Weights of a small GPT-style language model, trained from scratch on English Wikipedia: LayerNorm before each block, 149M tokens.
Each number is 500 + 40 x the weight over its row's rms, rounded and kept within 0 to 999. Layers, rows and columns count from 0. Numbers have three digits each. The size before them is the row's rms in percent of the matrix's.

# up: layer 8 MLP up, 512x128, rms 0.224, rows 400-424, columns 0-127
# down: layer 8 MLP down (transposed), 512x128, rms 0.247, rows 400-423, columns 0-127
up400 103:528524500577475559458471427601523517548506545455574500543485465554520499495501580482476437505523512498504483507545591502469518516549482563520470494480519478533513477462498472436469516459476511508448459480557546428463482544509506551473475507435486475471434418480568435511532466537562460479492545513523484558544489441494532444524542434525522516470508542432443534497545436553445528464459
down400 104:462541502522427523464440433506517493488401497516468534466523575461427473491495566486495482534568520478509463490509512462549511500471557513500481484553491449425530451584537466465465504541481518539409520560504506510479548523552569482474526446543523486501526460437425452495476507484564536501592500500625551481469465511463512486460498547472478579503511554540516436497519478471489526471515
up401 115:499445529471510495579479501454521448438399592480467439453510508525523491544513473464506545482466522424507488417492541580487496492460450604476502480535545589481484447534500501433530532416502487490477470502543510456508494540503480567459474525563525521538470464520520422525515458516466554509508473526550412461514506512492528540493523454527461553492488546512473489465467491518470530592568
down401 098:500488412562498521593499528533429466498495439459509443480461483545477536517445401507508492532515491469531563367521396538450507498482456497448523568484475458508557452523465507463594514518459485443515461532472501453520488479518510500547531473455534466447515467522535501485519555469466480542594490522454485480503485490455495493450519494465438464541507517459523539496494447437432476524520
up402 101:506517516500524477515526555465545536499523485527448533546438515531485529474487487423473554523547512514513533453527513481505499496495495567518496519467526419487495415521491488542496488457471573486561444484440484462465388517578494548559485504443518526544470498449443526538521492492508609486472433424550498565538464494503518523488444438425489559446504543521435451412508550461500488550510
down402 105:439457550525460493542544494526539486533513525479461588479500569420452542530487515440446520425484512523499514470512476523506528555499538461467451544424477529536546517388511523576440503461548446482553504500528486499485493530482460594519491471526475549496498496494496522492466409526509512592522417454474586461452533531595521538490464557549526491470500494473503560502521512515492454527496
up403 098:477566477447559514473544496463445554471518507517483439467546484540477614503517525579508505548457477447475509546556467460530517475468443527540446483567497502509441460524482516500497493534477511496441495544501478533515541470531507491469517514456522519515508575584455579509563521595491558502477515529480536507508419582517596544492540500452478455414513508428542478503437491496471533458508
down403 088:491494498565450457572491558543516486491498547548440480583492511575537554545459506483518557479521430550469506551508428495435523549508531455506536491483480501522488522478531498467556535488503463518434593443517459500506420579455549521490540544579496508561523470538460475481513476525500447456529544545478541450504553573445436507500483532517447549557476470524476504469477540574520538551535
up404 095:480510484571579476470556509562470500510455458468444440476480438493459486481489433504504499485507446488458446501508519481529443573524479482518564458548455454483543416477489506464494451549549466489499537474483576494517450491438465506498489536465547564457451516501578515541514561462452396489570508513493474529451551485555532518540510534492536599492535573547475513558489499519486431553520
down404 105:474513472466521549544530471482487423544513518485567476547539530458444479580483500499533525501477528488477504551451510499478509456467497450427480514449554542537529563512462528578533478441476485488533495539511529415511511474522528515501503475502478513456493477554487460491526447440562450534501560397499455472484490522477474474401505445473505455523529401494550539436574548463514454389468
up405 098:474485541534551428622515557497570495523413560488524463449481489563508477496506545451581483536461545448444477487484498513499493511544540502546474470527557488485491464463519499555550578510464436528487492469494515479469464466580517505618474535510500483480540528551498478542496470498544523578511547473591439435482480498497481525544478483476542491440543468483517460512585474466506499555479
down405 088:502422513538471471559483491500533462499465543472559541457502476502528532571498456568486502512531502472478473499449490457499493483485495529536559446524504477470534381487602454517528431516525536441548484483519496489503537518547549462518488442496428522405510423478437461457471523559532414425468490529514453495468461509509497446480515539522509447463459526477531568517428543503480471494599
up406 105:520534443463551562496430524525564463527487518456536539520543540570472554490488456439462444556544497464616574459517505515446554468479516506499519448499492480530452498480517546522523396481565538482448476535469520486434476512501491543479486410595471431517505517541552497555500519510464491495501554548506472505465532519481533512539537496541531504467485515458509477430535443530453512581439
down406 101:505582486483546390484495493474499460502513464495479518528506533475447517565495548485489469485504497494499510491451525521494519540444538512532476462544517492500484522473446499559507547478375481463549526510526507545576470511501498502455579497454483561481437506444446488561484418431565547460467493472508444406541558490451520551524562394482537506500538520549548429516528482511490477438491
up407 096:489480527519552424503519507509454517500515552479520504439478518469437489503509441490538499538459563531511521472479468533610438503521497466494587510476446505394492549568453354507463570528489493481467508510444472510461454522464497547431568509531496496501503549517539409520579552493477413545495460475539486501473532524520555581501486503524519507515499518510502454483462543442524496494497
down407 088:519524511516471472516480479464549501543463505602463466421488505501539552505541528437515478414525517531580549527481562506432525538503471490452517500497502462505510460509597630525559479533496494541453497537521543512530475492521578521555411547526466542462491461539493493518468514460568511515527526591543519489542466494487540490453486545552566557536511485530489527454516495556449486520429
up408 099:518493472488478523529497427532450500499503539509517444533566435501555483360537503419524549526454500515495507485467538501489445507442533584534516509474480507549561509548460527546515472470426463480432456512536568536518500426468482556486501478511542537433538458498523530498520513537378459471542376483491493477486488479439462508538448506516501533435528461502471513504520445456493511507491
down408 092:481512493503474491517519531458499451455442526473453483507431574510576512573512457462564459483475459457559535520520490578438562479411462421467470484465421521502564489417510511477496493445474501475462485524441454531474414487592454453477445463452467424528523473428497535560434494508483499508488465532464476510490539513562484514507528498499510529497457447538531485472482529507508545417492
up409 092:478519542550459488467523472483501490565617521459529420524461480531460498476454496448523530463437502496434504491509511421460470533511499551451493528490598449519446519480478569482578451512459472514493493504504508512578537483564529557485510472537482473416519483486488474485535479484477484600589551480448491533598543489477503507448509510503508416528509468499551512574563506518550512536505
down409 088:513460466568501499488442555462588485466501495424490539488439508485475471531492577510499551488534513482526528507492507550534439520515481478519544516569526562425547528469494547461570520536552483497483494485435463427493616464484516549525464535507494502570467527558571556556539528529510528458471486567462456510465436540566516549520548486502516590480559464502423488490504538474549522509488
up410 097:398519558528537469503490544475444526483555456462506543497454505462504512492526457490508531497467474526484498496522500528498538482465612517486520547501538484484495546433578454472436523582547506490511498530465463412433414433547504533405471507484517482573518470599504532460481490497548490569534512534483410546518487504497537461453463517501507534492514466480475472450569507478566424498486
down410 101:493454538497519451463493487546541468470483485450432552501465538535557548449483525501477520539511486490513490560505537507432534564500507487545571478539578464489509551470495491457467456483544505522476487459492408511495454466465540505506462499540517458578478474517470554480469446516514479507476606515450460440515466435529569529466410559560507561473479456546530442424513474462444481478597
up411 104:433508478465544513471504479514610475527450549455477469418523450511528482530487473453545493511499457548501498558472552452500479440443510432520493471519424424491537470482547465553484513497516542479456527492534510475474487517558470406540503574528485490497533485461527534431485460447556520486507552507493489514541493466454522531554591461516535456522509473478477456409462495540479549514627
down411 105:535452443477591515442462453461583436452523506418529512514499447541520500562503479507548432555490518519475482487465525386499550493494512479556482476485475522511480503458488489493449434459499453449559538614483490471532540496459451468528464473579493518451472482507476512522551483461547432475508542504512470527578501493495573423484512528430528558460529479509467553513570491492519518496461
up412 099:464450478493552554510508472463525529466555481528619507485501449512493460549492460434512498497558512428529535576465517504535487528505535510493421461476506590539498479420560468474472584466471587419490539533495460476504448523555471492529463516491529517480533550474468527495478545433492504590502533474557556446476463542428514510499473577470474478496505520432497500412517527521540488491492
down412 102:493498488512497564460529467521514458487556473501496485473454510405527443513476514520502474494533574492447508486502519494530517522488510414489587368510533485523525525562564502522439482510460462465502466466413441454533600594544506546448534522515536490546465450491537557513469515515582504535443492484566448502473550476467445554499501428465512495511465406522533539487509506492497478486503
up413 100:552475560497425467487479460596517529508502512535511566467532573495454457519533450450460589548469511529447495479445520581468532526518488536497423541517496452482486489437467464470488533460507556540485475473579493491539423466506508486481436519468487464512427443471545564471449550552476452528450542526537516477494491481522495485464584556491533527538518510435463442457558471522479449444485
down413 097:482487482552538512497559474524529546490552477511515481450432619514514471364522501445477533475547492468543454571542529517499478544511490479541447539543423532498524561507475437506542474500526559543551498533535511560427494483495451500501485479503521500479465494505477478577500509550446570511435492545503574543527535520504446505516510568487516454516598540445528539487501435466490439490531
up414 104:471523548535483453505509509499462476541562525525555494498520538539495543414574454430569419561511484556538529551487587471522524541454534451473470450550479530556445481509464482444472476554584547510473460534564516481492434477463560472436466583503473541521539464522460502513524569545505530471540512514508522515510557505547414482486476508482499482557435470530500459466503443477479509554542
down414 095:466479574540488490500465484523463463499472531491527446514464427524487406469530455545485485496431469513491489512518543535551444450524509461476474460479456492499502517462523527541509516520560535515444468527498579489491536534500512412587587471490562487508586494548487511528621531519531495476498475496455545485478510609488487476444480527496526423456514571499545431566479496499481487479591
up415 099:440496513443442548483520516507493470545521435521543458468543560491476481500510500474514548467560486524444533519500491556542468556568503520482481541505524452419561438561527541519513527562468465520459558542470475546495512477549542508478515488594495490548499481474482508476576483550425429501577494435476452491465510519508489569480467392510521562500481491538471514454498610529531432533524
down415 094:526519525560495531518524538439555435391554482466501461479513469518536497550523535525479489526477543477475478549501497579450527515523534496467409544542476493488514542500468476483537512468501519549466582516482437532439579512521545480517585458466433472476396541562500552523497458406546489537497504570458461519509505458518478503512476546518486548500494552496409510575534518486438513464508
up416 098:453526520498535475468556500477505461542586536529517523434546521479499498519550438445546491540508457548557454489503533502516486583502528554530580563447511515419494516415495531502494591477428481493514438462541543481470559433483525491527499477432474505526498444494539509505511579506506465552503436513531473456488373478441443575535470511501510452517462482513550475502475494465538484524542
down416 098:491491525455482514499578430545525532506491521472456420479437493475472538559539539483421508548551506515490473536539514427497512474522531516480577571418502531541564565552489539548511537510496506534476552452440480519566456442525527475493503509550490478487490556517467468426522525476548443567463538564444543452548443483563485462472516506492492477456517483513422569561541527461517473519559
up417 102:517490435501547570530534424476503492484559541484551543491461508556472453542448468511517401474485513397546446399494525486455552502453451516443529484486507521544557459545510485523462453488456501524506476491512554473522521479558400511469439482512475542454454614541469526562441473502490489469460502443450490521524566460460499480505469463497449513462481501528574526530527516485504506447520
down417 095:471555490532449577465531502479522540555466503538458495535499430479503515427469518552502537463465478558487497477513473508524398512549503532450514602540582464480495503508522437548512493604467489474449443529566597477478461418528550452511441484452478487524504511543512511495493477483462454494504450482523473508513479490459486629506505516473538498530458432491499410539496544538495488505505
up418 099:493517471465460467471491522489511456463540409483494411478522491486477514491533519436483465464556498564501537443522476536574448555454487560495492415530469427399563491540475434521479528470534479496447536473479522523554518502468504440505535501555555492575541501500554494506566558536553505577540491524469489518484532523532506426486560472524592520532500504509489429466499510556453466538431
down418 098:579426543499497568592490450485522574508550529528491541497478520468515517492476509521507497510525525458569474527516533560409520439585580560439452616555462542522502462437524498490465489519541469500481588524579480463459498507472455557573471469476458468472526515466469478484458536492503485513569495559561537439481451495500463498538470466471467505529476495478498542526525510500502558527479
up419 096:459549491506431495477551480400530483606440530496531485488527559518418496542525448482519484514582599467551551485502482499499453478514509487437517465551528521477569508536471570529524495488564521486507568500507582509441540499546504553485500575496460496420521489522523505460515513513532548499448523502580474429574528499520527462459510427503475480501465561459545534492444488483479458531475
down419 097:468541531471481502423474518447512570495501500508533499446494451524523492525572524465508515480508500497450558522533528519473484462523553502462454514498545527488430579574514444572532462539486493580431497523515481570536541492528504465473467500503488469566563483429481506577511444452475481508492534499524557451523508391446565489640486440512552518479478520538440545495525476539502507454508
up420 101:526461523475551515533490561435542483545551522542513492475519471520486498561471551451468519519464441510466404495492552555476445474398536538530481563511523488535416493516570521578487458462501518496493487454484533498527553519497475492527512502525474511436505521507535569592477493513465415566508461473432466627520528519490490557502489462486477496510577539416532515496553493521527450498532
down420 101:544523512489451455521468536471528480472445451545601470552525497475489461489517436534426505536529539534559528504464453502513513494487467521509468463458482510472528463500509499518466498523506465509441518526507572489594580500528584418559484501460462459464498453497508400466506525448589500518439485513477428514566522456463494488431535561541462532492427472507541497468511526585490513436558
up421 099:481541522426502560467520492488466517457500492488504481544490550547475395482479482457477550465547494461472463508574440504492536480574468499484515534524572443490536528487478475533429484514488490447542485573584524488594489420541552532511479474427466425553463547456468464494493541508543523507541452498569468483486483488506449533532549559531556501506587489447515541459484571453498501560486
down421 101:513543470484433551492465489478526500533548560503543503485501505504572470498459433558492504485528517436489471452490446486596514499517481501533451583561495472527538515490427523563534466485534502501497521574492430489502485536567476518512531460475525493431518489527437527545495511480510594436486468484603467493499481467420446447487513434459428524466429487459523509497501628470490499494532
up422 089:496539575451449483556511492487473490553418529495478516440496512538514504448575540491494486457402529543573577541535473562525564518475491456514456440516552464503500478542576472538445500438519499518495513521477424509463483580498473485394425423446496452520470525507506523532452488482581550552512533527530496454514496477513496481516538502476557509525571514500572523465457470526507486461470
down422 094:545559534506527523590508506501481453538513516439510498516468471460507527478511523543401457480530511550481507510539502513467495476513540421496546499456435516430493520607450500458485449552562539540464486456426382473502506500532489527545579495519444494477530455502534500526481549499495463525512508454473521564510439608542559525489518461429495530430528514521426472497546483519527460500545
up423 103:502473482533525489466455548478441536522567461469497473493506497532486581510499505521457503421465524501532455506564447453512486491491448587471538475473534521509587505523480553504489547470489545512476423489458544473556534417522579483613518501504503506498474509503424431530468530463499478534505545428471411559553551489461508508511524488495473456570488456538446442449493587469510555526492
down423 091:537464496425517496432527445479426413492519556477502522519442466481515523490479482569532476429563528495505506517488432516531511497533467452470523494493500541456437530619463529473548459591544487539463448451482567502540543506516427488473450503462539520470418516475472526543464489490532468515417522491560505423480535423495510450523521509489469539539453476474531456460511545427506525472486
up424 098:476542564492497485507487503520537469471536435523498496542500560560533484511486549526496529540444461493506467480501549518505437476574488553484553533553467536490460457506512534511516483539485513445479492440478436321491511516562553529395486478539497528489516543539495443535527462468403462546474528449568493492549477563484525497474523446499479539396493525525484439517501480478500502553487